Each number is 128 + 32 x the weight over the matrix's rms, rounded and kept within 0 to 255. Layers, rows and columns count from 0.

# layer 18 attention output (transposed), 192x192, rms 0.0581, rows 178-191, columns 48-95
[[ 97 166  63 126 191 131 114 100 115 150 110 125 202  56 165 144  38 170 153  64 161 155 174 135 126 145 131 136  99 122  80 150 103 106 124 188 163 125 129 165 129 130 121 138 119 144 127 137]
 [115 100 146 125 138 142 165 150 130 120 132 114  83 111  72 132 149  85  80 136  74 151  70 117  91 120 101 186  98 132 151 145 166 125  97  66 187 150  90 128  89 169 129 106  96 116 124 132]
 [169 171 133 115 106 113 156  78 161 119  88 127 109 191 125 152 112  80 147  82 154 137 162 120 213 156 134  90 116 110 125 139 121 106 100 156 127  85 164 131 107 127  80  90  71 136 175 170]
 [144 107  46  88 168 132  96  92 127 126 129 175 111  64 124 109 150 169 146 112 192 142 148 168 163 133 132 122 145 104 143 172  79 140 104 193 144  72 140 144 192  88 174 138 141 161 124 152]
 [130  64 175 196  16 136 131 112 116 160 154 140  97 108 123 119 113  41 121 162 200 138  83 128 143  72 108 108 154  98 167 129 160  92 117 186 128 115 132 112 157 179  96 177 136  93 136 190]
 [114 135  81 113 174 138 121  88 141 152 105 121 170 107 122 141  98  98 110 122  69 150  89  48  79 147 152 140  94 130 126 181 161 156 101  31 156 166  81 178 101 167 160  70  39 113  53  86]
 [111  72 132 126 238 146 144 114 110 149 133 122 108 100 135 233  99 107  57  86 146 125  99 210 110 114 117 112 119 121 118 129  73 129 143  60 178 136 166  87 136 102 103  60  82 143 181  86]
 [148  92 175  82  98 123  75 112 108  87 223 160 135 191 142  87 185 141 128 111 105 155 183 138 123 132 128 123  58 174 151  68 122 110 136 128 138 113 119 106 103 143 192 121  91 130 120  87]
 [134 134  88 119 192 136 115  66 141 110 114 102 113  45 177 222 130 130 105 157 165 160 187 128 180  37 147 116 162 128  73  45 126  90 158 103 134  95 136  86 139 116 123 110 161 165 134 110]
 [151  83 130 136 151 162 118 100 126 133  96 161 119 116 107 125  92 127 170 121 190 142  74 127 115 141 147  87 136  82 158 206 110  91  71 162 140  93 113 164 170 130 131 121  71 133 143 136]
 [113 166 136  88 143 119 128  94 136 120 115  96 184  83 218 209  98 145 143 145 147 144 184 108 168 130 156 131  34 139  88 105  90 149  82 148  98 116 141 114 241 125  95 143 115 168 114  94]
 [118 149 133 103 133 121 207 128 129 197 147 166 135 157 138 120 124 107  96 105 138 100  86 130 182 135 151 121  77 110 168 159 119  93  97 145 105 140  94 112  50 116  73  89 128  55  58 130]
 [ 86 100 110 167 116 118  87 129 168  65 120 183 207 119 162 173 119 157 164  60  86 113  59  98  67 169 155 190 195 147 101 165 148 220 149  85 101 129  96 136  75 152 114 126 120 142 145 160]
 [135 164 138 116 161  98 143 222 116 123 144 134  72 179  54  35 115 120  98  98 125  45 103 144 103 140  81 150 169  92 113 110 127  96 120 100 109 166 127 181  75  99 104 101 134 114 193 182]]
# layer 18 attention value, 192x192, rms 0.0553, rows 179-191, columns 48-95
[[ 93 191 145 173 113 170 121  91 102 120 140 160 149 108 174  65 132  71 119 102 127 115  78 122 135 141 127 112 184 144  75 120  63 105 123 117 168 121  87 158 145 110 100 138 131 136  93 113]
 [124  72 146 144 125 130  49  95 134 101 180  99 149  74  57 113 109 255 108 135 103 122 142 122  63 131 144  99 125 124 138 169 134  77 154 123  83 138  66  82  87 108 214 138 158 142 116 127]
 [151 156 135 114 108 111 149 134 196 157 106 124 102 130 100 201 127 127 170 133 130 142 100 120 103 146 152 102  85 141 116 114 132 111  85 121  52 119  77  85 168  74 201 154 116 177 151 169]
 [114 149  59  66 132 169 121 141 116 162  47  76  59 143 108 124 129 191  99 109 137 143 108 104 138 152 101 112  89 147  92 139  76 123  95 138 156   0 114 173 121  59 171 135 191 199 118  88]
 [116 155 167 181  89 126 140  77  90  84 156 200 131 135  99 115 137 108 106 117 120  84 112 147 130 187 177 129 175 138 126 126 128 149 121 130 143 165 111  96 130 130 126 142 157 124 130 122]
 [157 186 154 168 127 101 139 147  96  74 183 192 106 205 122  88 165 135 101 156  64  77 103 126 131 178 123  86 156 138 136  87 136 138 122 150 120 105  84  91 148 154 127 133 134 172 138 110]
 [146 110 102  96 147 106 116  90 209 142  87 173 156 108 131 112 147  61 147 127   0 115 115 112 152 122 229 108 185  87  75 129  62 203  96 129 165 185  84 142 179 175  72 107 175  64  56  76]
 [169 144 140 113 136 113 120 185 155 195 170 133  88 156  73 127  83 185 160 124 126 104 122 150 134 159 149  64 175 112 144 172  93 150 101 131 117  62 176 160 144 116  65 190 160 108 147 177]
 [129 154 115 113 104  98  85  95 132 184  78 157  63 155 107 136  97 127 118 109 119 119  91 148 118 185 125  98 112 186 105 114 145 117 147 129 117 122  79  82 184  85 192  63 174 172  65  78]
 [126 159  85 117 167 116 111 149  65 193  39 186 156 124  70 105  74 188 187 134 117 158 119 153  91 151 150 102 172 145 145 176 121  85 104 147 121 102 112 160  97 119 133 143 165 114  83 134]
 [110  74 137 178 178 148 128 174  99 108 136  79 144 126 150 128 149 104  87 131  83 103 137 152 124 149 102 171 118 166 143 133 129 136 107 120 207 211 116 131 129 156 184 131 160  95 132 113]
 [102 160 123 110  89 137 137 108  93 125 124 104 177 117  84 147 117 131 103 161 134 172 152 101  81  98  73 135  92  49 124  38 159 143 239 139  92 172 120 116 165 161 143  70  80 150 113 138]
 [111 112 139 175 130 163 103 118 139  49 156 125 100  94 148 115 154  63 108 168 154 170 144 132 147  70  93  91  61 181  91 120 119  72 118 115 117 187 172 101 105 163  49 101  97 170 175 135]]
# layer 18 MLP up, 960x192, rms 0.0742, rows 0-55, columns 48-95
[[171 144 142 135 105 103 111  89 133 122 137 155  95  39  99  53 117 119  69 152 160 159 158 173 126  42 174 128 122  99  84  94 173 102 105  89 138 192  98 149 143 123 151 108 124 165 173 104]
 [130 182 145 187 149  67 118 130 166 169  66 155 175 131 108 134 118 122 172 157 117 131 135 172 106  76 203 128 104 155 168 202 196 116  96 127 147 137 165 113 144 152 116  93 101 137 148 130]
 [ 76 116 112 187 137 109 131 159 185 171  82 109 141  54  70 118 106 130 141 106 137 161 136  96 126  99 101 106 157 143 130 134  26 121  94 107 130  95 175 176 116 194 160 117 123 117  85  84]
 [ 53 115 114 147 138 163 127  99 198 161  70  72 153 104 102 146 139 148 140 166 130 149 125 150 123 137 137 128 131 116 156 125 116 126 154 142 176 161 109 195  90 131 150  90 104 120 113 152]
 [ 98 169 123 126 125  85 112 120 145 162 152 116 134 147  96 133 164 141 106 132  64 116 102  81 139  86 142 180  92 172 108 100  66 150 140 116  96 159 128 101 126 112 163 131 113 170 120 141]
 [134  44 116 118 170  93  99 130 158 163 112 102 156 114 130  89 111 160 141 132 100 163 126  91 185 116 133 111 125 131 105 102 128 179 160 102 113 112 178 145 169 146 103 104 138 156 122  99]
 [127 163 108 115  73 142 170  99 144 119 180  89 122  98  80 149 117 182 120 132 135 135 131 129 107 150 166 103 172 130 165 102 135 193 121 105  71 133 115 130  79 180 202 100  93 104  68  97]
 [105  69 101 121 173 116 116 134 201 133 125 149 100 111 149 102 159 129 136 164 211 142 110 133 159 108 107 176 138 168  98 127  38 114 176  87 176 156 104 238  90 132 152 159 115 158 142  74]
 [ 77 135 153 160  78 145 115 185  82 172 109 241 131  72  95 138 126 108 145 156 127 137 120 133 118 107 125 121 121  47 132 138 160 130  97 122 151  56 113 155 124 152 119 101 147 167 104  98]
 [111 146 153 135 125  40  85  91  91 118 142 160  95 107  84  86 136  97 116 148  96 123  84 138 106 145 106 159 115  88 172 152 188 116 114 117 121 110 123 135 116 140 138  99  86 182 115  87]
 [186 115 132 176  98 143 131 174 168 119 147 134 139 123 143 128 105 133 200 145 172 145 112 152  90 139 131 136 172 133 159 170 139 162   8 109 131 134 119 142 166 196 141 134 158 129  59  73]
 [150 140 200 118  73 113 148 136 124 135 136 171 166 158  38 133 118 156 168 133 136 110 164 114 219 158 171 119 114 119 154 136 164 146 133 120 173 155 149 130 114 127 102  75 186 132 147 136]
 [117 135 151 133 161 149 131 147 101 199 116 163 135 106  87  96 117 139 104 127 131 153 128 126 116 107 125 139 124 161 129 165 111 175 132 122 140 108 102 124 139 169  89 124 158 145 147 136]
 [112 110 147 183 182 147 135 132 210 147 146  55 130 114 117 158 148 153 177 134 116  85 127 104 170  72 184  97 121  83 117 169 165 123 138 100 106 113  97 217 163 186 137  90  95 158  89  73]
 [116 112 170  73 111 150 144 125 105 152 112 139 130  95 146 104 143  88 152 131 157 165 132 117 108  85  92 155 105 124 156 149 147 118  89 104 164  95 115 134 131 157 136 107 109 125 146 145]
 [170  84 145 139 162 140 169 191 134 176  96 120 152  96  70 175 198 192 137 166 172 114 173 171 153  68  67  78 115 155 140 143 100 205  78 126 148  96 118 179 149 159  89  90  85 123 179 121]
 [129 185 139 124 170  81 110  98 139 106 127 110 120 100 160 113 132 156 108 151  97 146 105 178  99  91  96 120 202 108 167 101  90 164 177 112  60  79 117 136  41  97 143  91 109 180  34  78]
 [119 167 166 140  82  86 114 126  97 140  80 182 180 159 122 141  96 115 154 165 169  69 116 151 121  99 188 112 127  84 100 114 184  95 138 130 123  88 142 112 132  92 177 132 168 168 109 140]
 [166 138 137 125 117  90 150 132 190 178 159 110 154 112 126 115  89 167 153 161 145 182 162 124 126 127 149  95 145 123 144  97 119  96 141  85 109 142 138  73  52 165  82 161 113 138 139 112]
 [106 109 141  86 104 130 140 134 166 122  97  99 157 126 160 118 137 126 170 137 132 127 141 121 136 129 149 130 140 186 134 120 110 178  82 103 122 116 160 207  84 126 117 157 100 174  70 118]
 [ 80 112 114 114 137 131 130 146 136 189 139 140 118 151 101  85 134 201 199 147 117 131 137 131 135 100 115 124 186 118 117 119 132  61 122  90 133 145  80 165 118 120 106  63  77 126  60 149]
 [150 109 145 139 130 121  98 121 144 168  80 118 156 135 167 129 152 167 139 124 120 163 107 118 124 162 164 112 119 130 154  98 128 135  78 132  98 125 124  89 115 119 111 180 154 125 139 131]
 [104  98 132 111 101  66 179 169 121 139 143 154 123  62 141 136 153 174  67 100 107 151  93 120 115 171 188 173  90 121 144 134 163 106 167  95 100 123 141 132 153 129 163 124 141 128 149 140]
 [118 177 177 161 110 149 105  89 122 134 136 122 142 139 107  73 187 167 119 126 121 128 108 127 152  86 175 133 104  94  48 159  84 154 175 119 152 101  50 166 133 108 156 127 136 172  98 137]
 [128 125 153 176 162 116 198 133 110 164 135 132 157 109 123 151 165 129 185 138 170 131 171 148 105  95 130  72 121 119 134  70  88 106 158 128  89 108 113 141 119 110  97 192 190 145 179 113]
 [ 78  99 120 143 103 138  65 108 111 166 100 181  93  64  99  93 114 138  84 135 155 125 122 184 125  87 145 114 100 148 158  91 125 114 156 125 156 125 116 139 133  53 134 162 164 138 129  99]
 [100  57 128 109 168 153 125 140 135 143  94 158 102 146 152 152 146 100 113 147 115 130  99 116 205  80 128 131 153 174 119  90 138  88 131 122 108 117 106 106 141 123 124 146 118 142  55 129]
 [105 171 134 159  86  98  95 160 156 150 106 148  79  54  98 136 136 152 128 107 148  87  99 167 196 129 163 138 117 166 139 137 113 128 104 116 120 184  82 131 101 219 131 147 150 152 147 109]
 [120 103 118 195  70 146  94 211 121 141 161 138  74  50 108  49 120  99 176 155 158  47 142 135  73 144 120 161 126 174  64  94 171 193 131  98 123 140 107 131 116 132 173 145  98 151 159 117]
 [189 146 105 143  80  72  78 146 119 211 164  91 239 116 144 140 183 168 188 175 100 170 108  98 142 153 207  99 130 128 174 138  97 136 124  82  96  96 138 176  98 156 156  93  86 159 128 103]
 [128 104 127 127 191 136 103 201 152 167 175 133 121 127  93 174 111 153 140 136 146 154 124 127 136 166  97 133 116 136 116 115 135 118  92 104 141 125 153 134 141 142 104 134  78 166 171 138]
 [113 119 111 104 173 130 175 136 100 134 176 101 108  56 139 175 145 118 151 114 118  89 110 142 135  89 158 127 174  85 187 123 119 210 118 111  78  57 121 155 145 114 161 122 183 120  47 112]
 [129 165 152 166 130 115 149  98 151 182 102 116 174 140 127 147 155 143 106 151 182 157  67 107 148 107  90 155 183 112  76 138 132  80  55 113 107 117 114 112  72 121 119 151 131 143 155 147]
 [ 27 130 126 136 108 115 166 105 205 119 136 148  78 107 131 139 154 156  62 140 105 114   0 134 151 147 210 153 136 113 149 105 152 115 113 115 104 112 126 126 176 143 111 133 203 137 127 133]
 [ 67 101 125  90 185  89 141 113 135 171 124 164 125 118 146 120 237 111 136 138 137 135  58 175 114 122 141  73 159 140 147  81 126 137 169 103 111 160  82 115 127 119 152 111 118 145 141 147]
 [100 151 123 140 165  50 119 141 179 191 140  64  92 110  87  72 179 131 112 188 135 149 133 141 133  96 117 141 133 123 103 114  88 182  61 108 124 145 134 105 125 145 161 167  81 131 110 166]
 [157  95 191 143 150  98 183 120 114  90  64 135 124 106 131  79  72  92 142 127 122  88 107  86 121 132  80 128 198 141 140 158 109 130 165  83 116  83 123 147 138 186 145 112 147 173  84 109]
 [148 158 130 116  92  47 159 131 155 133 149  77 127 100 160 114 143 126 138 136 122 167 127 185 114 146 186 108 119 150 142  88 140 111 134 115 151 159 109 148 101 165 107 122 133 172  81  27]
 [155 138 122 107 137  50 142  74 198  82 102 128 181 106  87 152 157 154 140 121 160 196 118 136 147 129 176  67 106 108  81 141 132 139 138 105  34 108 130 131  82 106 193 120 132  93 135 136]
 [107  72 229  90 169  85  98 107 139 119  82 123 128  98 143  57 131 187  96 116 214 101  79 147 123 109 176 103 112 152 112 131 105 122 142 131 160  49 126 113 102 140 167 116 146 146 123 129]
 [134 153 147  83 156 157 193 142 120 122  63 186 152 161  73 138 174 144 105 174 160 138  90 132 163 120 124 120 133 127  94 151  82 108 139 102 113  67  82 110 137 151 102 144 103 159 100 103]
 [143 173 152 187 119 152 113 150 108 134 107 179 158  91  37  94 121 119 149 176 120 143 108 148 145  91 213  65 144 113 179 196 136 113  61 115 132 150 117 101  73 177  78  96  85 153 123  95]
 [ 69 119 113 106 117 132 140 158  97 123 154 143 126 102 150 159 151 165  91 156 117 114  83  98 181 178 156 126 162 146  76 155 205 136  78 113 115 127 105 145  92 167 162 112 156 138 132 139]
 [ 63 135 148 141 121  88 141 160 142 137 123 131 125  96 155 113 115 140 151 151 191 199 153 103 124  59 121 108 153  61 108 117  73 139 154  95 137 134 193 147 162 111 167 202 144 135 132  83]
 [114  62 161 147 142 110 105 166  90 122  78 121 148  84 117  23 134 117 131 140 154 148 113 170  80  71 145 115 201 138 166 135 122 177 109 125 118 105 185  83 135 109 101 149 148 195 166 106]
 [ 77 137 129 152 118  83 167  66 131 112 130 127 156 213 190 113 164 147 126 133 144 140  67 172 166 142 160 113 100 127 126 124 155 106 110 107 137 208 121 138 138 136 136 104 114 163 100 166]
 [155 162 135 168 156  63 154  74 194 129 135 152 146 102 142 128 199 124 154 171 129  89  79 149 130 114 175 172 137 108  84  79 133 149 174 119 136 110 164  97 126 177 164 145 142 112  96 123]
 [144 125 155 214 126 116 103 122 132 104 163 133 135  92 110 108 141 126 164 167 141  77 117 114 141 148 153 144 150 132 136 117 128 155 152  88  65 153 174 147 114 117 144 141 100 140 105  98]
 [134 106 133  94 119 107 138 136 120 172 131 151 161 125  68 148 130 134 137 149 119 117  47 140 135 124 218 130 120 121 143  61 116 109  80 125 149 128  85 173 148 133 149 156 158 138 103 113]
 [108 106 185  87 196 113 124 148 154 129 170 162 153 163  91 116 174 163  74 115  77 185 123 187 127 119  67 115  94 155  82 113 100  70 167 139 139 117 132 105 131  94 162 159 169 144 119 110]
 [120 164 175 156 123 181 150  88 173 119  96  75  85 123 139 100 152 149  79 137 170 150  86 125 104  87 122 170 118 129 113 108  84 148  86  89 120 128 121 161 106 143 117 152 116 110  77 185]
 [143 145 172 138 132  82 212 100 148 214 128 140 128 160  82 128 118  98 197 155 144  89 129 185 147 129 115 121 160  65 105 150 111 120 108 130 118 218 152  91  86 143 126  80 160 152 190 140]
 [ 72  98 121 152  75 143 170 139 120 166 155  50 149  93 109 141 203 142  99 138 145  79 112 114  84 102 159 118 136 134 133 113 108 129 180 139 133 144  98 155 125 149  81 138 127 121 117 132]
 [117 171 123 169 125 111  71 197 105 132 123  81 145 109  70 120 156 133 159 197 160 152 111 112  97  75 131 102  91  94 137 124  63 209 139 128 113 102 153 163  87 102 171 122 161 167  65  92]
 [ 86 156 146 178  96 143 142 159 129 133 132  92 145 103  84  94 115 126 103 113 187 128  97 173 114 136 134  82 112 145  69 186 148 106 129 133 128 113 150 133 112 116 132 111 132 101 170  46]
 [ 90 137 147 100 132 137 193 169 135  83 120 152 183 153 138 142 147 171 146 130 188 125  93 131 113 133 100 125 175 111 112 151  61 119 167 109 156 128 128 157 110  94 124 148 166 156 162 101]]
# layer 18 MLP down (transposed), 960x192, rms 0.0707, rows 0-54, columns 48-95
[[110 132 109  78 112 127 123 135 167 157 134 119 122 114 211 149 139 130 124 182 109 118 166 154 185 130 134 180 115 110 123 139 111 121 158 111 120 164 123 103 184 155  90  75 161  90 110 139]
 [154 126  89 151 124 144 148 166 114 129 116  82 141  38  98  55  88 161 116 172 171  86 147 146 172 148 127 116 155  98 120 115 151  96  30 101  84 128 142 126 111 163 140 145 226 116 152 110]
 [126 113 154 135  99  85 106 110 137 123 180  99 118 124 130 105 132 114  80  94 126 130 134 158 149 120 193 152 144 106 134 142 145  91 122 180 145 132 111 156 107  25 156 138 147  70 145 105]
 [167 114 131 140 129 103 134  97  69  79 136 171 167 147  81 121 108 134 163  80 123 167 106 174 105 120 150 135  96 163 112 146 148 135 105 135 104  74 154 110 158 127 147 157 136 131 173 109]
 [133  85 175 132 163 101  85 135 110 115 117 148 108  65 169 113 112 136 150  98 159 118 195  62  73  69 103 150 102 134  65 112 176 127 126  54 121  67 114 132 116  92 156 147 134 155 105 166]
 [115 161 121 110 118  90 175 162 112  79 115 131 110 151 114 113 161  78 126  52 117 135 124 102 116  99 104 121 139 110 153 148 129 110 127 105 128 128 187 141  95 106 137 107  79 151 129 137]
 [189 150 152 129 131 180 147 134 149 144 116 151 175 135 124 138 146 101 121 124 146  99 126 107 141 105  53  97 118  50 133  84 117 128 119 195 157 127 119 176 153 101 123 197 125 122 147 141]
 [ 65 124 112  98 237 141 155 130 112  91 115 186  68  63 170  98 135 167  85 150 151 159 134 123 158 148 112 145  64 138 134 131 138 195  77  99 140 136 105 158 239  98  95  12 105  77 133 109]
 [140 140  66 127 139 130 162  93 136 132 142 113  96 125  91 116 158 165 190 121 154 120 100 123 164 123  91 144 148 175  92 115  74 140 123 159 148 175  85 153  81 147  76 139 161  86 138 115]
 [101 119 129 168 104 144 155 125 172 174 147  87 198  86 142 168 135 143 147  78 145 118 148 185 140 122 203  97 105 156  81 163 131  93 111  85 184 200 133 124  88 120 128 110 171 149 106 113]
 [104 129  85 111  91 113 121  89  90 104 167 164 129 104  78 158 162 114 130 150 190 111 136  33 186 132 117 177 103 197 118  90 156 158 173 135 154  86 137  99 132 140 144 100 123 148 137 163]
 [100 125 108  82 199 118 159  66 133 161 152 111 118 111 134  91 199 100 107 138 113 169 121 168 103 123 145 141  72 154  53 165  99 143 131  86 119 112  68 156 118 118  93 190 144 156  62 133]
 [ 55  94 105  63  99  94 122 150 146 101 166  99 107 122 224  97 181 133 143 100 130 129 160 109 160 138 137 129 127 122 123 154 102  97 145 116 141  73 114 147  76 131 147 123 135 156  90 107]
 [142 146  95 165 128 164  83 109  59 148 141 176 162 193 138 122 142  89 138 139  89 150 103 191 135 134 135  96 124 140 106 110  90 165 136 114  95  99 120 107 118 134 161 140 153 108 122 173]
 [125 139 120 147 147 128 169 107 185 125 145 119 128 116 106 135 154 136 199  94  86  61 161 127  92 163 151 132 163 181 102 104 132 141 136 116 139  89 126 115 134 144 120 133 157  89 115 106]
 [181 111 165  78 158 185 146 185 149 136 100 173 128  90 177 201 111 155 132 110 108   4 164 100 181 148 104 101  92 129 143  77 162 138  73 143  26  81 106 134 165 183 118  93 118  92 131 187]
 [126 117 100  87 110 167  92 170 101 187 133 125 172 163  95 125 121 114 110 133 166 182 139 111 167 165  94 121 143 166 131 171 197 114 139 120 197 141 107  95 202 136 161 162 137  93 148  87]
 [196 161 138 142 122 183 135 133 110  89 105 176 139 145 157 113 119 145  88 112 139 160 133 117 115  95  85 205 109 117 101 107  83  55 125 151 109 129 110 129 110 146 147 159  96 148 158 187]
 [175 126 129 151 148 111 154 196 207  89  59  92 140  79 109 149 133 158 110  62 107  73 177  53 134 130 135 135 142 110 130  72 118  85 102 111 118 174 130  81 165  97  53  52 145 190 135 198]
 [151  91 138 133 160 103 120  81  89 146 162 174  77  94  93 132 129  91 187 117 116 125 141 196  85 193 136 139  74  89 189 172 166 135 128  95 118  84 122  84 140 146 127 105  90 128 129 105]
 [117 165  98 103 163  63  91 110 133 133 143 170 166 156  95 126 182 111 119 117 131 105 144 143 167 117 107 159 150  49 147 116 143 106 131 120 132 122  94 165  88 199  83 170 144 172 142 156]
 [152 147 121 134 120 131 120 141  91 133 111 185 126 156 130 119  69 122 154 124 114 145 152  76 106 119 102 142 156 149 114  93 124  63  79 201 131 105  87 112  79 106 114 123 151 108  99 146]
 [189 164  90 167 157  96 126 163 132 136 117  95 128 115 213 136 173 154  90 173 131  89 184 182  99  94 123 129 120 171  18 145 128 112 133  55  83 220 137 188 127  87 167 156 141  11 117 118]
 [158 100 107 106 103 122  85 105 103 141 106 123 118 140 118 158 115 159  96  98 102  89 129 181  81 122 107 121 114  74  96  99 116 108 165 148  84  74 153 126  95 123 157 111 114 173  62 170]
 [108 111 167 129 126 130 133 149 142  84 145 154 109  82 148 139 150 155 165 142 118 118 130 151 176  78 198 111 124 118 156 175 107 191 132  95  32  99 149 120 152 159 136 117 148 125 112 166]
 [143 108 177 132 153 165 190 145 112 139 141 181 121  64 124 142 122 155 136  78 157 138  64 138 129 116 151 172 177 170 113 130 120 113 162 135 130 156 147 144 145 170  97 126 140  98  82 101]
 [177 118  33 131 147 133 130 137 137 150 120 187 139 170 116 138 108 105 115 141 121  49 153 122 141 130 115 177 101  42 125 143 175 181 144  84 162  81 115 156  98 132 130  92 130 125 142 102]
 [158 113  99 159 133 136 176 144 158 111 146 109 132  73 145 138 142 127 150 135  91 130 124 131 135 146  75 162  56 156 115  60 169 135 105 122 118 105 117 137 121  80  94 110  96  74 121 161]
 [157 156 111 126 176  96 139 108 131 115 150 134 122 109 176 121 140 173 119  68 157 103 125 198 147 147 138 112 163 202 150 131 108  92 167  82 144  34 123  99  83 122 102 122 159 180 132 133]
 [ 99 144 192  93 103 148 128 139 125 173 109 122  65 169  93 120  63 143  54 132 103 142  83 135 141 121  41 165 131 124 143 169  87 152 164 110 132 148 117 139 122 103 131 126 133  88 122 138]
 [121 184 144 120  64 124 123 118  97 153 127 102 158 189 130 145 131 156  46 109 194 148 121  89 126 113  81  79 134 129 154 116 100  77 155  89 135 115  76  87 120 111 145 123 124 129 122 147]
 [119  84 149 154  74 155  50 173 120 146  68 108 126 113  96  73 147  89 171 108 118 117 170 157 155 113  73 163  57 126 142  66 137  92 109  44 157 152 173 211 144 112 177 138 105 127  83 178]
 [ 87 161 168  95 133  47 141 102 184 201 141 194 110  74 234 104 161 133 158 178 164 152 106 118 126  66 213 114 123  86  89 137 190  65 127 114 156 165 112 124 116 164  43  81 134 102 137 213]
 [108  96 153 157 113 131 101 114 111 165 185  60  91  88 141 105 120 163 141 130 107 140 113 162 112 157 101 114 121 143  85 198 109  75 141 105 137 133  79 111 109 161 102 110 141  98 107 107]
 [184  85 135 174 113 162 113 137 132 123 125  60 134 125  63 141  80 108 143 144 153  89 180 102 132 108 133 155 131 145 129 163 139  84 114  81 110 168 195 160 108 166 128 137 168 149 142 116]
 [111 149  86 110 128 151 137 105 178 127 145  52 123 127 146  75 103 125  40 145 115 179 153 151 115 166 177  70  79 104  83 164 133 108 130 132 150 136 127 171 155 114 136 126 132 152 183 132]
 [152 114 150 151  54  74 138  87 123 128 138 132 139 161  96 152 174  66 101  92 177 117 111  90 115 118 159 145  82 144  75 146 172 166 109 101 176 155 107 138 132 104 121  66 125  95  93 172]
 [112 109 136  90 108 135 121 158 161 120 168 141  74 104 163 125  96 134 151 148 141 158 151 148  98 157 130 119  99 125 174  96  86  54 144 137  92 138  96  46  85 137 170 125 163 123  67  88]
 [ 80 113 148 168  80 101 117 150  83 181 162 134 101 173 121  86 151 142 153 149 151 120 125  98 117 157 129 164 141  89 191 146 131  95 160 132 137 120  64 141 184 164  86 141 149 155 112  75]
 [131 130 142 191 136  69 117 172 111 172 100 103 142 204 100  85 142 147 102  99 126 154 156 130  98 125 169  98 189  70 160 139 211 151 126 104 123 126 106 160 117  74 103 115 151 126 112 172]
 [127 101  96 142  36 105 148  95 162 129 144 140  96 104  95 148 124 111 100 140 133 143 149  91  64 138 154 161 156 103 118 101 130 102  41 113 158 153  35 191 168 147 123 139 127 166 161 152]
 [143 130 163 151 144 168 144  47 154  65 128 121 126 126 199 115 165 139 150 115 113 131 133 163 123 119 100  95 116 116 129  81  97 152 111 135 150  99  99 109 136 165 174 137 193  98 110  92]
 [135  94 131 141 198 153 143 177 133 111 150 122 115 113 125 116 168 153  99 132 133 166 157 123 127 154 106  92 109 123 138 104  97 132 141  61 116  53 116 181 168  96 135 128 160 123 139  64]
 [172 172  56 208 181 140  98 122 144 100  98 107 154 102 101 198 130 160 166 124  91  92 180  93 178 126 148 162 150 171 220 102  87 201 147 104 106 147 165 123  73 118  83  57 127 160 146 165]
 [140  73 196 139 155  88 182 130 137 139 100 197 114 124 100 141 101  72 145  93 147 206 119 192 133  65 154  76 161 189 149  92 149 140 184  98 139 184 181 129 105 114 109 109 136 134 119 185]
 [142 152 157  87 130 109  43 155  90  94 122 129 130 126 107 102 143 162 158 127 128 136 122  48 142 156 129 135  94 126 119 127  72 112 176 165 117 130 123 172 132 165  78 127 151  95 168 130]
 [132 178 164 170  83 144 147  75 148  78  85  93 112 153 126 123 123 101  93 128 110 128 102 142 112 136 111 143 141  92 160 142 126 116 149  55 144 116 105  69 171  89 104 124 117 158 141 117]
 [ 84 135 159 161 155 124 168 138 168 150  84 153  86 102 180  95 213 160 109 152  84 153 104 163 158 147 135 119 145 178 147 180 141  65 128  93 148 118 145 136 107 113  95 117 152 106 179 166]
 [ 86 143 184  83 134  57 133 115 119 114  64  56  56 142 150 124 130 123 142  94 145 145 139 160  97 105  88 131 122 143 107 213 165 163 143  97 157 114 110 123  95  90 111 100 132 179 143 158]
 [154 119  77 133 125 103 144 134 104 144  92  98  89  75 128 137 109 104 193 155 158  70 157 164  91 115 162 117 119 139 203 139 114 154 111 104 155 164 103 159 103 136  71 163  55 112 146 105]
 [ 82  92 119 119 164 102  69 174 116 146 125 127 146 122 129 106 116 137 130 144  80 182 101 145 115 130 155  93 187  38 133 133 155 118 185  75 116 167 111  88 129  85 141 117 162 168 144  68]
 [128 170 116 177 175 126 106 128 100 147 104 112 142 133 120 116 145 133 125 146 153 149 154 103 172 170  94 154 117 140 176 133 160 102 136 115  54  76 163 155 154  95 151  88 135 105 170  99]
 [183 165 156 110 139 127 145 117 133 111 113 159 111 118 159 113 108  73 114 122  91 101 155 143 136 160  94 110 118 111 158 150 181 138 156  68 167 155 158 163 150 110 133  82 143  97 129 138]
 [125 151 142 104  86 131 137 116 106 141 151 147 119  94 155  82 155  38 107 125  96 142 127 154 147 172 160  98 151 111  66 172 215 119  45 124 150 127 161 122 179 178 129  89  75  62  85 106]
 [124  94 111 122 145  90 179  98 184  99  63 135 113 127 140 176 142  81  94 127 165 106 168 113 175 130 167 141 141  91 159  86 134 106 123 124 106 116 155  95 156 172 139  83 162 113  97 158]]